config.yaml
num_hidden_layers: 14
rope_theta: 10000.0
init_std_qkv: 0.0709
init_std_up: 0.0709
learning_rate: 0.00244
beta1: 0.9
beta2: 0.99
final_lr_fraction: 0.1
Each number is 128 + 24 x the weight over its row's rms, rounded and kept within 0 to 255. Layers, rows and columns count from 0. Numbers have three digits each. The size before them is the row's rms in percent of the matrix's.

# layer 6 MLP down (transposed), 384x96, rms 0.124, rows 65-137, columns 0-95
083:119084079152123124098181138137108146138104082135155140130152115137113106139168094166130103115106151117160129115104160132102152135104150156120141159116131158110138158145110147110121152129117174138107166137097149120096105114096139120142081086146171075146138107129134104119115133173127117158
102:133137140156160136152082104086098111137077124127102138148136148141138129116156140137114102137152101150131091126121137144137122120110143112139133110143117116139145134159166154127139128100106178106096140138168125131174142106141130089080125118108165118164155107149097152057078119088123159102
088:111118155134130101157162083146125122140139108143071091126109132159148100145115106142165129167136096106138146125133128194119142155115087091121096130099142112115112098130145102122123121106136150128092128153194104114167076121166101131114143133100093139144152152148144130118119150163143141123
099:143092147151156128148130138152119133118181150161129119113133088170113128146097131120069104096111107153090134083159120084129149145087146121154115173158082120141147105106088130113142143133156097148149116126156129151141121139088153140161112117124100151172159091107126152112131125138133125111
108:121135146109073182153137099144142130125147107133131146121103153138112127144139138121125159129130138131108080119159142131117125125152133146136114115092160095157123107104111137162084089164197118142131153148123142151159133116106149132151069125142123080140141102075118109153159144108074107125
102:127167148122152166074110152114095138099147112146102093147189161109139146146150132119153128084127127093130110096141120094115105157124132118137116107077132119147119138136111157085116173151146155120124127146147098125106135120136134139149079185127137151091114171100120101163125109117125150148
100:109162139091125093098127166104095147148129122135149113108172135143118108096160116144089127131146120122163132123131144109106118134155129150156116174102145130108153161102163095099131142142098071151114113149162129101089119165091140125098116109166132109110133120128116202153153135096124140145
083:161105078090105174112103121139159131124124172132149088142152120111147143126136152137144128157135110113156070097162099117122151151133133172153132147165147119090108108083162145081117162122121202114151115080125119112134117116128110115129106126122132131116118137129130127150132115162125116090
124:094151112144121135155162152139130116162091141107135112165074119123151138118117149100134168146137115138171097094118130149131097121090173139082112147151134170155072138102124150137133101084129126121111118157134171107117111129098117180134130128162130130094115140105112086152128167113130114146
096:124141128119114131125161112090143121170125123101115117109142140131132175135116111147134127102127152183101165131162091084128126126144155122141087145115089107081188168132135112133131176133107172091135123086094143128131105122150111160100099139111141147134126110171109113094175141121124122111
098:116174132140125128139110147103142152125095100137113086114101116166156100121147145133108115143083169121131123194093115111120125157117129089114124162125182147176139131098097147126102101122112159113144138113131146134117110110131133108120144114172116120131113112118131140224115116153135124102
101:105145130178075144132110159115150125104128171118104108094123103060125114157113127106127137127100110095127143149137115132174169156141130129146109162170110120153114146096109128116123168128126100139120107154121089125123130154153145149154178088140145100114131113122103168145116102085131164122
082:164114100126128134129128122142144143101168122159157094148113120102098103157074149103153106116156121172099099126140157096170099086134179095133117169107161136153109129157156111170138124108133128127124152127120124139114141108127122098163134157084131131149141125149086138078123087126155128110
099:074126122132110133118166115109161149111124125126132149152148098127119106101139116163085125152126212139112154133122151102086123117128159141149125179126127097155124133155073127077092120134144103130130139139110102124097157113129165139119124123164102161113116107106149154137163101118173116138
092:128134151129102133117132124130145119141175127096146144111114145129095139123119130111172121152106157140096142158126095166124152111118108192092109166128124141139164100122165114096116129150136108140141108107167107123174096158128102092127104144145113148159098164113113158065116110116075115157
126:138127128138140156097136127206102114149124123101130098117121102119131123158110130141124145098109114156119088133118170110130075096140180131186103127185143184120102169161116093133146110083137138126107135145161107149133128109123127170123117121118125109145126135122141119121085132108162133102
091:162119122128148113117085142117130158113135116176129133121105143112149137115134118128126126081084105125129080153102148136166160144153131108114145138125156160127123129104159093137159094109120115061119141137104168147158171117113113138163109113132132095119111206100128126134102089163142146119
091:119167098127112146137138162128111167137121105072103198150117086106094138098148138109128102115131129115117153149106125151170194170107119099132086138112148119160138136141168078118110137100121108130135125133110107125119111113114146115144171150145129137092170105121151141103116132113148111150
094:159116148142152114123088167173108148146121109127153115133095156114121128163131125125096111087141112157146138091108138141154147113131164176155147165109149140136141131120151084091120117113137144157123100104123127106136169124095145099099122131124100135162055075163099133146131094152144129128
086:118171150101167104121122104103136143103087149118164130141115153148115135116177116113156143141119152108152106096112091093122099111179124130132168162129127130122175153149122123121175088140148110131082150158109115128147127143120161147140139084152133109110078127149067121109118117137134098116
082:128165156104099172155143101056141123114130157135099127122135151162096100123152182089120104100147134106099146130117142137157105096118136145142141104156119079147130117133145149163128107130155129144136168158089135108114132157162150150123124087096159113099094101121136099108134110161123122119
095:095083136137130157130136111115127113156109181153145106155112071140156124119149110139100119151093126138137067136131153109139113089136086095107135138146117108129141150114146134160175140142119077170094144113165145115133131130092145147122136106151138108177134130141093111106149115116183151141
113:140140155121091088136118113135092119131116141181120155095130111142144089114123144126157131140081132094111119100143132080138147140134190115134155105166141154132131134112151096141099140137116098163184124093097168139115108139158111115118136108153161171133103114179121116107096145118138130088
095:142144137118100092193111113129123141099151141146116140132157139103128131121116182124089122123144116137102151151128186128096132085127155169128112131142124079125138163087126116123129115118136124096163143136106137116103128128139136097133139179111178114109137151121096167108096128169110066148
110:153189144130104156094098148195141133100177141122117134088105125105135102155096136113115108108132131112102145157144129164134142129106138128105120128128109137175093119083114129148122109150164112160159062132127136151133129130153135125153123157120127172138092097128080127151119122134113150097
134:144143131134105110135148141117165119104137180151145109124141130096147133097112131120121132101128107096142132135123136163096093096159133127148131149134145138136139163150141159125141108117162144138062142122107126089143109144114117197110158097106100140127135109104091095203152103109157082117
130:116131135135099099162181174135121149117140159166108137083105145136072109125151132143131168122113096128171143101122141136167106120152121122139105160137136075122125167118129112105105143145131117111140141079103075100186117131146112110122155132159128124101132146145135148097100118100091121147
098:099112124145141115087144124163108118133084153141119120125132149113172151181119113107095115131124124061105145151117108110114107107151134152135146088152130121153131140130127160125138111164150133132102101159157110142104149102140162131072131167142159096136139142162071118158152071115141136133
105:089141176113115137154125129083129159125105119138146104112151123161138148119124138162123101091124157141148111164112160097126128160153157123149069127117131162171138119119096108171133133121134111134123101104122133109107110170119187135135117086114096125137104116136126104191132156126077099116
107:126110163148108119117119165108103143156135125169105132179107106136097142116114123126100172124148112106069158127099095129114145114134153127126158145129123122144127136126153106121116151122145127119167132132124123137137159163187108126096082163130116048107142172156111137078098114136123142114
092:150131090209147123111134122110127144126096137102141119082173104152133187123091103152155106140113155142117099127129128096125107111187137126167112099146125150135128121134145050149113145166087117167118150144140141139120140113128127125116115137137159113136131094151100117133116139115126096125
079:131139146125140116142116131131113102188132144136101153130084168125144092085122125160153132143122111142091109143146129125127132124100104171125107119102082124085169148132155110147124166127186119122123104144108121099157117110112173157154123107116158182104105141143133123060113126109156131145
120:127126182111116077124080183066150137089118143140121153135119122131100171161153125157146118129112139150153131130081159121076128142127102131119137133094134100100130165120105115160102120110113133119146175147101141110116123124158108149093120124133152159098141138098136159101137112103156147149
104:190112130119206134118123124121130118109128139085131099083151145104098107091110153158162142128123133097132146114142110099127113103088119187131133132063136138105143095118144121140109109120140084126151139163116168115166125111117143158152130103128151129158137132122129117109176135122107153147
111:134134103150112062121163117096118162132113123116163172120118151146099136109127151119151114142092136139132134122117131160116089110114135129107125115099133151118147167116117076086133164132138139127160186106154150164110107128146095159091105134123155121172138112166093146105116078136141152098
103:121105110100095155116133136151139125130112140100133134126099143138129162124128132103085123134122154129157088115152178125102146075140138129139088129145144137149079110151144055091157162114124142116131103097136135133128117102160118151109152108127133138128128118143188138109156209125129157104
112:124128121135167148125162140131131153138144162139124119121118115141135092107117139111137119159120119118095124110070106106094167123140173114107187122106105103156157130159121126128148133128097124156087114115167126160112120093159123145178150133139146120130120168158124141088125107144098054089
100:159100122113110138167126110124122056089130074129119138137113110126123128144124115117161145099120125152158080165127173153094151104167117118136122093090154143101125129137108128163137100090160100146118159177101151130134122130103136109143158130106110107150161138140148149135124104161161089118
095:112135149096154117145135156150113103086124131143129145129111148082142161127151125121068108095163078116163159125135144158162087117133097112126146113112112134121129105119093137130121134146127146107158143166093127167140162120128113165159127078158134103118137141060140160105128126144113112170
094:135167133114133135126134167182079157106095105077133132095141178087125142161132146176102124111174158113149142123111105124126124118120142146131159143122155115179108102147107122108085120130119109077146119105134144136120126075162118148129155128108135161135109091132083156117134122131140136132
095:081133095117094120165161147109119125125132125144151091117103157109091148157118114127147120137151121162114123134166102098114118103091114159091181138117148107157112092152132136093100095140116099164120173110119154135128107128130127109127116093132139086148145144121158121198154169101146144128
100:110095152110137101104119199176110151116159128109123128113135197127162151122137125138104115119103058102128099137119167163131120127075105141108143130140115101159096150114173121147123131100133095136144157123153100130122145114112138151087119143123141123127165166114110118093136129143138123154
123:092119135121090117125152166138152152101149080131157169160127133129116136074158083119081109113109140137120127144118109127132102140152106100133116113125133115131165145122122133095113116127133185172128101119129128144130145118130125125156151077161100127164152124086172149109193115122099105150
089:141186122137103128128124110147149112136153127146168152138168107117102086170139161117099091126099108142153167124133095158107108145128092121149135130148141113136121108153150091089101151141117074165133130105147143145167156094090135128103138135138113117128179102119135096146096083106154114127
079:124141148088145130138137131142113082155119088111133122121106111152133117124112120151100145109131105114127136125122128133116139121125133131154161145115143185152145121077146164127107129121170078135161123144149126114121127108120129124130139092133125136122066159126131150254102110125119114131
121:098179116134146115146149157138119135114120078111123123109128144135166107115136115166151141103126092092169119148104127094119136140145118129155148102110132172164105114073162123127172152154144128138127138121142084128104149125115169118121125055141158143124112127153151119164099108104133076129
084:133134153107115173149112125135107100143139126126105109174080172143133125147137142092134154116074091107118168087127124150168169112114106117113132107165129155143101126125095088136091094107104134175125112101144097135180149117134146147140122120145150139175141141119114170136119093138144132106
086:118083116113081159140122115132069095120130119119127110133128138096152124121139164106100133127149120103109180153156080141148148148113142176106112148103126122149165116106150179131187114131126134081129150123158143132118135083082136150133086145131139139130103101144153146175116150113129121130
117:117129182108106119159149134125112100139133155079110128112135118133105080131133157155107130143136089106168170114135156161088131105151083114115111154116167079115143116087097137133129138139146086153143153131122161095150077122139123152152117128130174122161117171145128142110131112128087138124
104:117100098115147125105099097076135100119125101124139134170131123167134118141145128156135137119116075131181117133165123143094119095138097122124086119162160133150119135148132145148088125116122129131148117141144094069147130134199117133133155142127114134164143135090146107181163139110086113124
093:147141119114111060152135094128152132128149161121132157105127145092132119114148106092138117152150143098114141113129114113114142109126153137100127116110128135091128122124139162138163081127142114174079135153093168135102074113154158143134139129058123117113138161185119153131122166158130121152
090:178173117102112138125126157194142087136138120126168145136140115095149115119118161144089158066129121162116151104137146135124172113120154116079117146133137131113117147114118094104122138125127131108155140073139164158106119164112169116088078111136144128112133108152137154128104115141109114122
094:130114152100118110137090161114139173086141121094099107140101098146120158126114157121136108099122111118160139112140105119149147150175131124120107112133149158166186152124152082058146125107096132141136145141120134100155142154139164128141142163151130098139112103101120159115086116140136135074
115:148145111088103124114127096148131120128177158166131070153120149149116120147115135125090120151140162128107135117148161099139146116160121118167116114073080132136083157155129128145109133120149114124121126139138117110165104094131118152110138120135138150140207061117104103119152145124120119156
094:140103122156137122093100118151122076116085117130106132150138130091132100134159118104134123151137119176155155142118183134107148101121119135171111107110153104081131156121145150123111164139170115114141106152116085157156109098105069109096160129158154131134126124141139130088153095149135146164
072:120135119137131145126125100118153165087132149116103128142157139104144156166122170111119135127085106135129116097188133097105125093148133120137129100155124135089108146128180097173128166130115178158102134131104103112114132124105129145093096179138149091111138094152173118095116121117130108168
118:174165165169142114162153126119170145133113144150112113118171093122131099149103138102133084138119123175133116122107101102093080120167119124126158144103138072152150092135151167096117098153125097129112153149149134123136127113125117164134129159119160126129106112121110132124144093099086123089
082:080128144096105138142109169135150088100141124164092108093135119099158143107142097161119108105120142142150111145163104116172104124128101100103110137157124130163142121118140161134139122155108109172119177160136146170081126111107086117140119126135104125153127129181099105108145139097167149120
089:101129182107105078116174132101112130123119134125080144100123149138135105169112132118172095108128166174110164185107142153094138147146135147137161130104125124135128090136102110179147135141113111148112133118134107115117145136072134126106139120119093152161110126118114093145118169104131118165
104:161136056145163137106159105096167115090115091138126129150162146099130128134155118149121105128137144098142108146139078098090111108133116115141139150166116121123116142118144120155159150106184112141120137130116112071123155120144135125087153113094169141136122146181116140098129156112124094139
112:135122127107107123106152116118151119131091127100113134113136140116144124075137087159113105176101134164139149108116136126164120083151109102092171117102136124113155114133163068130128151109111114140108146099128174113142101101192176126124144135123160120151146143181142156102135104131098130152
097:140154123118145107140131099139133149148142123160141127129111159105085129112124115147112127125093156129096175118173078125106108109134166095149118129136106077100139099120132169150083131130152114154146149107179098122162117132133137126135156152145138115128183137126111104060075136143152109125
079:168128115076118140127113104124136171142146116153113126100121116131103171168093145148099098109124136132144160193142140144122110110101157126120116147107141120132098106106157124138106138167113118139112143123133105120140117171124133117164097116092098168109182121094090139115103129143201109133
112:140081158120098120108111145109153172141105113132106135098110123128123137151111126144129116106157179104131108153140154108147162138099099146133073092105106149133124177115117109188112138102135120114116170127112139164131143124161150115122107126143121086082116132125149155203122160119104115126
091:153136086146111136143098104112146100111154105107162102156140117150119126081113111130138132155089126128101119121145145079131139114134133112119131113156169085143141106128131132126153129135102121162147132108133161087105137141130135115101118162084155173102134160187124164170180080131118147099
103:116136141130070142145111120143102182094128143118156128117104154074081151122125112149108106134173107132130138130105138121129145168152172143127120112161133163172127130122155066189144164129113098122138118112135153117113120120124124129099134127166122141095126109101117129124105173112155089102
093:132113089132148129121080092158104140143158150161136160147102122138105165126105125152095107130150125123102161087123106126161134146142097153146170141122093115126134141116122165122134087160164130145080116126101140182091157137117144133119127103091131089188123140091121113125136117178121119120
105:161121132120144111143136124133107166146150130140114132142128134062135126148127142094087097118121107105150132124120145130131104165115178125090144150119140113130123097105118171106167102152143075151115101166152116135086125129097122178115129136147090100187081142103145125141125109165159142153
101:158106143134099137115132123130090131140144135130123128130135117089110154128105090141121113142109104100109089116158103155152170130125145100147161158132140141149132109080140134146134136123170122143104131130170116091158100162127116098113127153126159160140081132103142147224117102143115077134
077:107112106158135177117168131123101107069082144130167111131132109095129092110127150135103105133115137137084133154114149135174102117144135142147072149119164121123154158170139127101104114141117117131136150146115136161113116140108092117120115074159171163156143098093116137172116125128124138142
089:113137115125097102094112147109183162107100081145132095126147085140138128140121160143154110113104119130132113143084142070113142115118119128110202161159155143174128131151099159093123122140094152118131149134087135142149153131121154097147130120103133136124106152153150089162099112118122145147
108:127114135135139123118131148099103123159127168120124131121149139106103073160110136137102149162106099103132102143129116124102130166133148112080157125139139122157123162136122100109152147136130131110113095138145105150154158149159104146149138134097098166189143122133121140028130139107103155091
114:165174113126115115166094117135115090132156142120112113151090122183126108149154151122158160124101105143123131177082108126122154168093094123127140097098115150143085127176097106122099151134131144111156133115115136160099137129099100133141109182160117131097155146113137156110130115100140099130
# layer 6 MLP up, 384x96, rms 0.16, rows 66-137, columns 0-95
102:142120116154165134114164154133138098138099102134164149157136115104098111137106092168116139125117136144128115081146094108078150099140167138159160157131113075158113105133101120110141114100151092127100151139136129147136182110157128174115144102116102141131151165142143091111104155157117095137
108:075146164135142134100173131109146132097127147094132127132113151143080140158117099159164122141116157158135114101126160124108104149117134119142099118175136079129137098138142093127213126137128163119179116116173112126144116148123137147116170126122098110139116108140172126110118132144105099131
102:132143129145103104117157147142205098137112131095123155127129153121120132115136097105149139181144156088142121144093121125121105146128145125119145153158105105079176147093116154115136135084099105109176144135161118116182106177152143111134145088143119096117121142131133125104095119125113160135
114:144118117117154119115127151141093106148151146134131161114094114103079115132087138156112140126158131131138123097108137177119118152098139094155118160126076145134143142147111127107125114152152123120111152089144138147108145114101107168185127091154061179145126156147125114111172170111136111137
104:094133129167157124158187167107117118109141114132110162100125104119080103100095083137135148138112114096141160117118122182112120123145117105154135130197095102132155095132115093126118140094162091163149123169105119109124142110162142115115162091134142141155138141108131156118140124132107131142
103:122171114149109139083116133152147085148147138131116149095125104061128134150141113122161125151103129114184126141100115164129124112157138082130132132136174128165098146135126110132142102104127170107141117142169139090106144134147146138120112078131103125135115166101166128128131166117141129061
104:104125113118123144149148135134154134109132162082151100122160112068072134153118091109153157127145099064174112121110156139127125179153129135141115118137119105094105154112152099097167115107172141130121082138113127117155111179175128142147152093143127125137144107125123132144124130115116126106
118:047129170170136078113136161137132121139119141102142158171132127061122114168158128105161129130086129095153130105121122136140142121111178091109104130132114110146108129132138113117139153120097143072141125147159116081118119129127137126135125139079130149138105158105136120122104153138131155136
101:093130110138129098117146131147113130125128141143123143147107034134117119152132095149144161109091125100138160105159124136108145145112124120131178130137146106140132142124133114140125115077156149085167137158118099147190122118166101132122089146145110113115127142140159071121131138127097176149
102:107136122143178140163173119132140121157158150139089165148094098150106064122142121159150160141134110143161125119112134117133126156112135147107143123106137157149125127166127118110149102107106114151119074109124150101125127153119123180164151101128149114093138088116098104136175137084102106103
092:145124137101174118076123133120118126159101089139158150134122131185125135112136118155130138151145155167132097113147144138079104109101150156091182111109145118078132110154135129120129114128121160088127152099112170141127138086137117092106104161138123136130118149133137072122127166169114094136
095:097136103112137144118110162146172112146120128134115075114129087159117140149127127157123141124125048165159089162164139120153109170077121111139126139130154110171091133116124115124168158134108127093116128072137119101143139118120096147148143116105137134143125154147119104139103150112110172138
100:098114103145132105119090146151137135126113149117121144089152134116110130186154134127131172110087135123132125075122145128144136117139121162127118158148168119106117127169129109130163172103075147126138168118121077155122132153106093157108111123140160153153121140146085137116146151093064153127
096:126128177143139090099149134123151103098123123118127115135132093157105109140143111112161107116100126080121131114186139124108157129126102125135130155122117151117111102110091118095133127067138087129127141136196096125165133161188127148128127075134132147122156150150163132106171128143121135101
106:097159151138114089179131131110100140131162148109146103110152139114143134159114147127154144130134131117145122128123109105069125134132131116107127138166118112121134152144111099120140061101123115091079135174158165125112157149151105159132104121103115139077151174116143104102126122115132156064
105:153119114145113124080105116116163104159114111171129134152139093121122060175093151144114139171139104153182134160103162113123126126130137108145105120137134108138078153136132143121131156100090160066112081126161125130130141141147108124151126167127128140159133134135107114131147162099143116150
084:143107156160146095130084121109135109162128134145171087115164133167163101135087078175099135144124115157146080114159146114111076115164150143146133118137081133096138134109108144124137116160120135132144163135104122154141132121113126133117101129100129155136110154133098102158146115095123131068
099:082179128134141140088132095108150113192087174069129129121125107109105097143132123169145140123115139141145125154109134118145127152151134148118115147113120126136142134132125121125124110125113183107133124121122124142085120162152101183173122127098113137128126113130152147142146139067155122066
101:118111109134144167098109132152135085165125157111101112146166124143150118133157107116165131159118111153121152138092132125135085159112149146138116129113116166178098142150115136059117157132104111127137127092127058098134165135133110134096129121133120155157146124147156132138128137085089120175
096:136101109120155122141110105128091095136179202095137111107138111113145098166112146153105129152162093130113103096161118138109126138119145097123181142130127101117114153156113119121136103153121148104118114123147112078085163094115116077135114123140102150142117146143129091135151162081144143134
097:125169169123123132104182123093135135118166132120111123125168158102091124121105123146107141112142111107110143120109104111073104146136151137098157126146108084154128129103061117076133115162112100119135120153106152159139120108175101136142165188141117134140120129136125099123112099162119147116
109:125147105148103079109147156089132126155113125141130190118117130167085127117125096186114162119146145123149140165145095178106113140114130138139119149183123137152096127110119118083112151106173093123132150096128126136151149153124105174155110120127101139101128132142149108087138164127115146117
093:150095139148140145121144099142146122140126146162128114158130101121155068146107142153185178138117127132146093099125099120128114117139112100149121143119098148135149153146111118115150158129095091159136111068120109087147137175153067143112141133137102131153151127156145117138169133113114157086
113:139143130184107117125128105152116136129148160105088110113127102122149111155139143100153118123181150114144116108149124127131095128140174145097121138136154104146112159094087113109130107130140128138150106070192126129149114140115118182145150104076109120171095131112172133120135135109146135080
116:141128158169145152074148141125169073107164140115122123153154114148108143135108116112154131129109124131108099105111149137103089127117126155140157123144130117137119118127111118102154144105131149095171119116124141088111131098146134150115158138111106194130175143087111080111196134144135115161
111:088158158138110165158158133115157108140135129122125149153112104094081102155127145135109162129076126160123108129128157124131137098094173092164138163188104109102113123121084132130144134140115123078104097104115138144128128160124100172164129105132144138137139165089126142121135133096118162130
102:133153142144183094133163128093152126152130133105162131102110085127110086109093127121114122121121073103117114137103130132127155152147131117108143183128103127126111128157104141128115078100168134105124169102138091144110103134131154170116149092100090130181112089117160135144139129129110126092
106:125136151139136099135134122158114165110159111114137141077133109150125103124135125119196181182145154105130093147158112108101124121120147110121155157122084129152156145151105144108137054128137120091132101112145124114113103142145119147111166083123116144103164115098144134119116137135095095099
093:097153141109136110091102132104157105166148149096133130071176111107157058173135120143139117118139156150173139114154132130105131135127113134144112121158155170124121134125138129123162137123091112130103117097159124100125127137137155133136122108144131159153097111114180081115143124067127113162
103:136125168116177085120127130101095141122114120125123144108092122145143135147147096130149122145066120106139145129075160105149128135128142077109153142134114128134130147152090127139170093117129112091157162117095095125128116144160132140137160133121130128150127192055176123108117134113137123150
100:176123106127133134144152148105146126197116140138115137110148086073120146138098102126103128125089141120141094142138120164126120162176136116109121112156156119163090100087124144120160110098120185130165113132111111142165181142135127114073131142140115137125127142101122142102106135109135166141
108:124127151127132084117157141100151130160126188117106141142123149097144114143120124107096128125105126141169138136143158139101152100164129104122123175154118141122059123151129095071085139077142102133106103152117153142127129152119140096136145117080124143162162107121149115114145171093113139119
104:130144122173152153093114153074167125099109103129138111136113093082125104160131054130144102146102144115124110163074155130155128172097126159126133155182110127167087132129124119122130139116129111142169128099165147132115128126131134149109113131134095153158135137113153147114106156113128133096
105:141117147116100149064097162138113083181149145146099125123117121143081129183153120104134147116118150143107115139146109118163128126124096146115125156131135063159130118100110143102186140135106116151104132153141118116134137139167127139137122108125115175130147170135138091107128175098110112150
102:122133128119162124131139119148097135116106141122108140069142067140127080149150124162166180099116149142141123135155120116104129127082115104104170135118116137127125099152142160147121119108173109120146123119152138118143129110187131134134114130104090140139172164069163148111155089104124146112
101:108112157113161145086150136091082123123161159117115144134130117124104121146126128120176154124090134103126173110130121117101144135109194117124162109129112118151125124149103136126135105122084135094150082156150126189089110117132127116128167113098121120132119160109148156113142184114086158134
089:088169132143144114102166159121136127115138082131142097139133102114125111149118108124134133130102135162138145126126132132148151151079143131097113213176101107117119137145127165084135097148106145096112148100146174156135127165146102148123111110104088138126128124124115117108112116090137106072
100:130123120145148117140123114119128141127088158126110200146109147066139141158104105165110148165127104130168129156108099149112096113089113162097151155105143106102109183132142107088154157124116123122193134124117121122145140154116124104167156118127121136164131151132129127129086127111093099125
098:133121124132164138088148117151188110149098114100137120140143098135164106112147085138192129128137124114101146112080127136155136127123133153119114176130136073117161159115132136121127093102112163163130093096135113165137177129146142132135129128092084157147127105123171101098136119133118117097
103:068106132154173120125127121157119109138152118152134144116123112136133103117117107178125153134131139131176105093106119151138166184119107097150112147144110161122099111121106108126142162098139133156105087129143126187127107132125122134166095080103100125195117128117138089130118115127098150129
104:102106144132176138122180131115166102127094128109095112121111130106056111137117122174122116118110112145113108149098165122141132153135108101153175166127135122182135131093129137109133118107120149139128099100182092145149111140128088120099151120115168143175141117116157123104117109153140144109
108:101135157102131141085133125131063136148153163132135139155127085105134142148116117180105139129129132130140127091148128152124100106081142130107139139109145054132132137114076115102132117094156135103122114108159089112130115142130106187152104118160119153115178169116134126091143122146129128135
099:136133123152140104124122132163128121118176146052097110130130119135111115140124119133144144140112067135140121160144154154121074093148093103158128141138156147104089121135139123116166087153130118106127111157180091152129131152116106120100174134141139161112149137128119108124113176152111181141
095:108143143131134098136154163135121103140161137128075149067107101116122101130152098159142140156100126143155116154086149172120140131124114141109154139147176120134123118110144116135144116138125145078132168119117086081159115110096149128096167110058096147133093105114154144138122143127134137136
117:083128140136176119148124130139124121153152157111126108144120078097152110160163111144176140144154109114149135140122127135112137128136205097111155131125126135108130154143135083126169130105141105093120152128127084069129108180166093142157115110128108155142132114125143087126129138090111119107
084:132131135117165078107141123131113128115112107125162145141113145147115135128132129144135128132170129165190087192096100112083128140123120085132154157115177151111165094140142151126150117153139155079161146127146179131150138147101111138140124126118114111107118145137156074115118166156111135115
087:135118152158145142128097153126147120150112128139156134138150163162106130102103121138131131150101161115108084124098196138125158130101115111138143110177104129092123143140124061127131176121122154125082114122111116114152129121111090113145134088140102119133185109118125106102168117161109176112
103:115150132130128109129129111132115111131135166109060134087120152110107088164160137158125131157125093122178094141118158161071123145164134089085109123143153098127112158166137123120146138156153142130143164084108122098167085130105133127140137129125140127131127101154180140114150154129104113124
107:075108115114119126107120129103129152167132171123148129164106110128114101140155124095128172111081135131134136129102111180128087160145161115170173112137143140126118177117113104109119137081133112083124112158193111130142154104109123146120138120131135144117108110121126120137131087080092159130
086:129131127147151173097136140115105104130111121139162095170102117144118139131131130160099128099136142186133125115153127146120119128106133111137136138150143121164138151160109138113125159149182098108155090086137099103119179123137125102088131152144128135176153091070116113122163096088143168137
096:129140121114143146075113081159112120153170111085115112126143077130134107164100114113151167141114132112127111119131112101118151132097119131153130179095102098145088162124116154131113091118103153163157118103163109142145118127129118162130145102092099125140107116116124147143164146058110155110
105:165121154151149116119132146128123110128167119133086118099104077135143063117114135167127172155132116109102119128110155145132146136075159098131101104142103139164071170100116100121130178132132162101111138109137118109116116140161134142106112154125098133119127127141170100110138167142126114170
117:129148114169103103127084113095132111200138152148117109091112142111125132143155108092126150173097143124117093138153111164150128124128136101099135135153108108118089166136119114135147126149124173140129145120161092109124157113107107166102111101114139175177138104135148090122110133080120126151
105:109140099127120116092136143089142118130112122116143163106149150111072085106077123116113136120082157152138128123136111182065154135143141105174127131123150093165138172123112122112139130103121116129115119163177070122135170128128168177124116122132112155128129121144140132108121154100124140131
088:133125131115173138114111202121098124110113112136073124111132125141127120116115116160101137138148114121132126140052153136115099159133133119119167150145124117141137121158095171115126137127137081136122123098122146104175120120150136111178171071102141124139104174092118127111154143134147112096
109:115122171137156130064114114137082117148125159116071157106119149162112111151151108124155126109097128115136155123114103121118143177116155108080149137140140120131130149126090147129178115113107170076159155131104123145094111116139157123157156159084114137143124136107141119100131147152128106166
081:136142116163118126102142121145098139182118152125139147163126180161091141127135138096150136177132114098117110093094167094090145134131190108138133144113126131110117146177084075112149127121148123128147098121094112106156140113165138104104157124097159124114144130102156108150117116110128097124
099:083113109139118128120142152054141122128133122080122163155093142101135149136153088126143099113113134124127162113169094095146151150099173127134146131141138124159136122099111147105123152094084157150142119144139108123103144164097134165186109109131139147152158133136134122099178132104115133096
103:139143155128113155138108148117113138170129101117137135129145130101125086133102116157125168097094121147123157134119171112092113136099168115153188131122092113189118097116106076074111087130099117130149145135129146157145128117118113157108161135155121129142190106140157119117167109136134143122
110:143134119131119113123126130133131077122168150107110158107078134098092099154128063142120143120166109121168137153135133150099097135131115129138131101195104088120101165182128123120170136156152140109123132153119131094154146113106110110169158159127130130126109115142131072130113136136120165142
094:127112114151138134145117111125130105143146155105087099143154122116141106140160104086165115162076091105136096171129093129127063152126167180099122131096159145147082154121127129149105140164118118137082104143096145138142118115122141133136128114133108177126147140143134132134175143117081142129
083:070099134109086108129161143124123088152128184085100092113103163136100080134163153116130120134128132142086129115121109110105122142113103125109114108139170117137154170128134130118171141133168113154137124132130126095066115142134154121120168126147126177164106162155117136098143127140133141130
118:128124130115145122106141153128157143112185136113091139066131088126113119149094139165123168121130111116139160131173141106129146139144135135153095135136111156138107145160084127116164076082120128138141127093167119102145104133139139141132118085119103172136125119139119154121148178094070144143
091:069162140118114150144145116127173131141111102091124166115122108101106134162098088155169105143102127123141150140109166147155134111106136122155153184153114148132132146188130118125096106076104125122120120146102154105156145097104159147116139128093123143131172175137146106132122124108116120102
092:148131140115166100092145125083139084140156123132122145110168091139154101138118101123141106109088110164138135118153109123125145136119129144157127130095114067091141140182098151078100119119123135084121156173120127123139143113147148117151131111068104138170133155114100126146156089138119137142
100:130108153099111107155161148111137104106111142120116101147158156151122118133155117115206141154108144151147100114095114111091118149119176129080148138141140113111152120119138123139158125102080124112180137127160149072207130116146120147117142149120134119099103135142133124127148139115150136091
107:119131152144093163100139145098136148136163162084090104147140138174066131159118113127119130119089149105111155154134129131128129160103109104135121153132129146154158135128100081108108114084104130140126128090140143161160135161110095184132152125143123100137127100119142123097161168123090161114
106:121148156148121070113114119096137106119142148122109124111130067133108088169084099126156140125156117160150133120125148160120126121159101135122117138130145045164120127170114110110114159150153168108170134108178139119122129124089100160127155146100107146146107138129120145143114113109152137149
085:123111147160156134118140147131165132116121113128110108109150081134075129136102128120137166101123094144147117103156158147114161137094133127125159101143090101145130131095111142149117154158151178092134101115126129075129148071142144126138171144078148141120125078161130123115118135131085169142
107:105161098150149127147148123158120152157147157077105152119132127139134132149132127131111143169132141127126151113131111115110101125133197139109178155120111141127120167192112112134127114121096140107123112147113118060114144139106093126152084098123098112131129125135104123125146119065106186120
066:125126090158162125099152101140130153170141145153129095099118135126133079151150143146126161168114132104152121168118111110103112168139135103089167133132137128158090158112118137131155128165143147117120107112158099155132121172113093154172110134127132146187139109099131127078142149117089141100
114:116129136138144164104151168135164140107154122084162142139106112123094145191140121151123160142173100086145092111055111128131116136085130140072181128152132141133143115132112130120111155119140127102164122113147129131106113152133113130103135094127144126150118119109104109106150162126073137139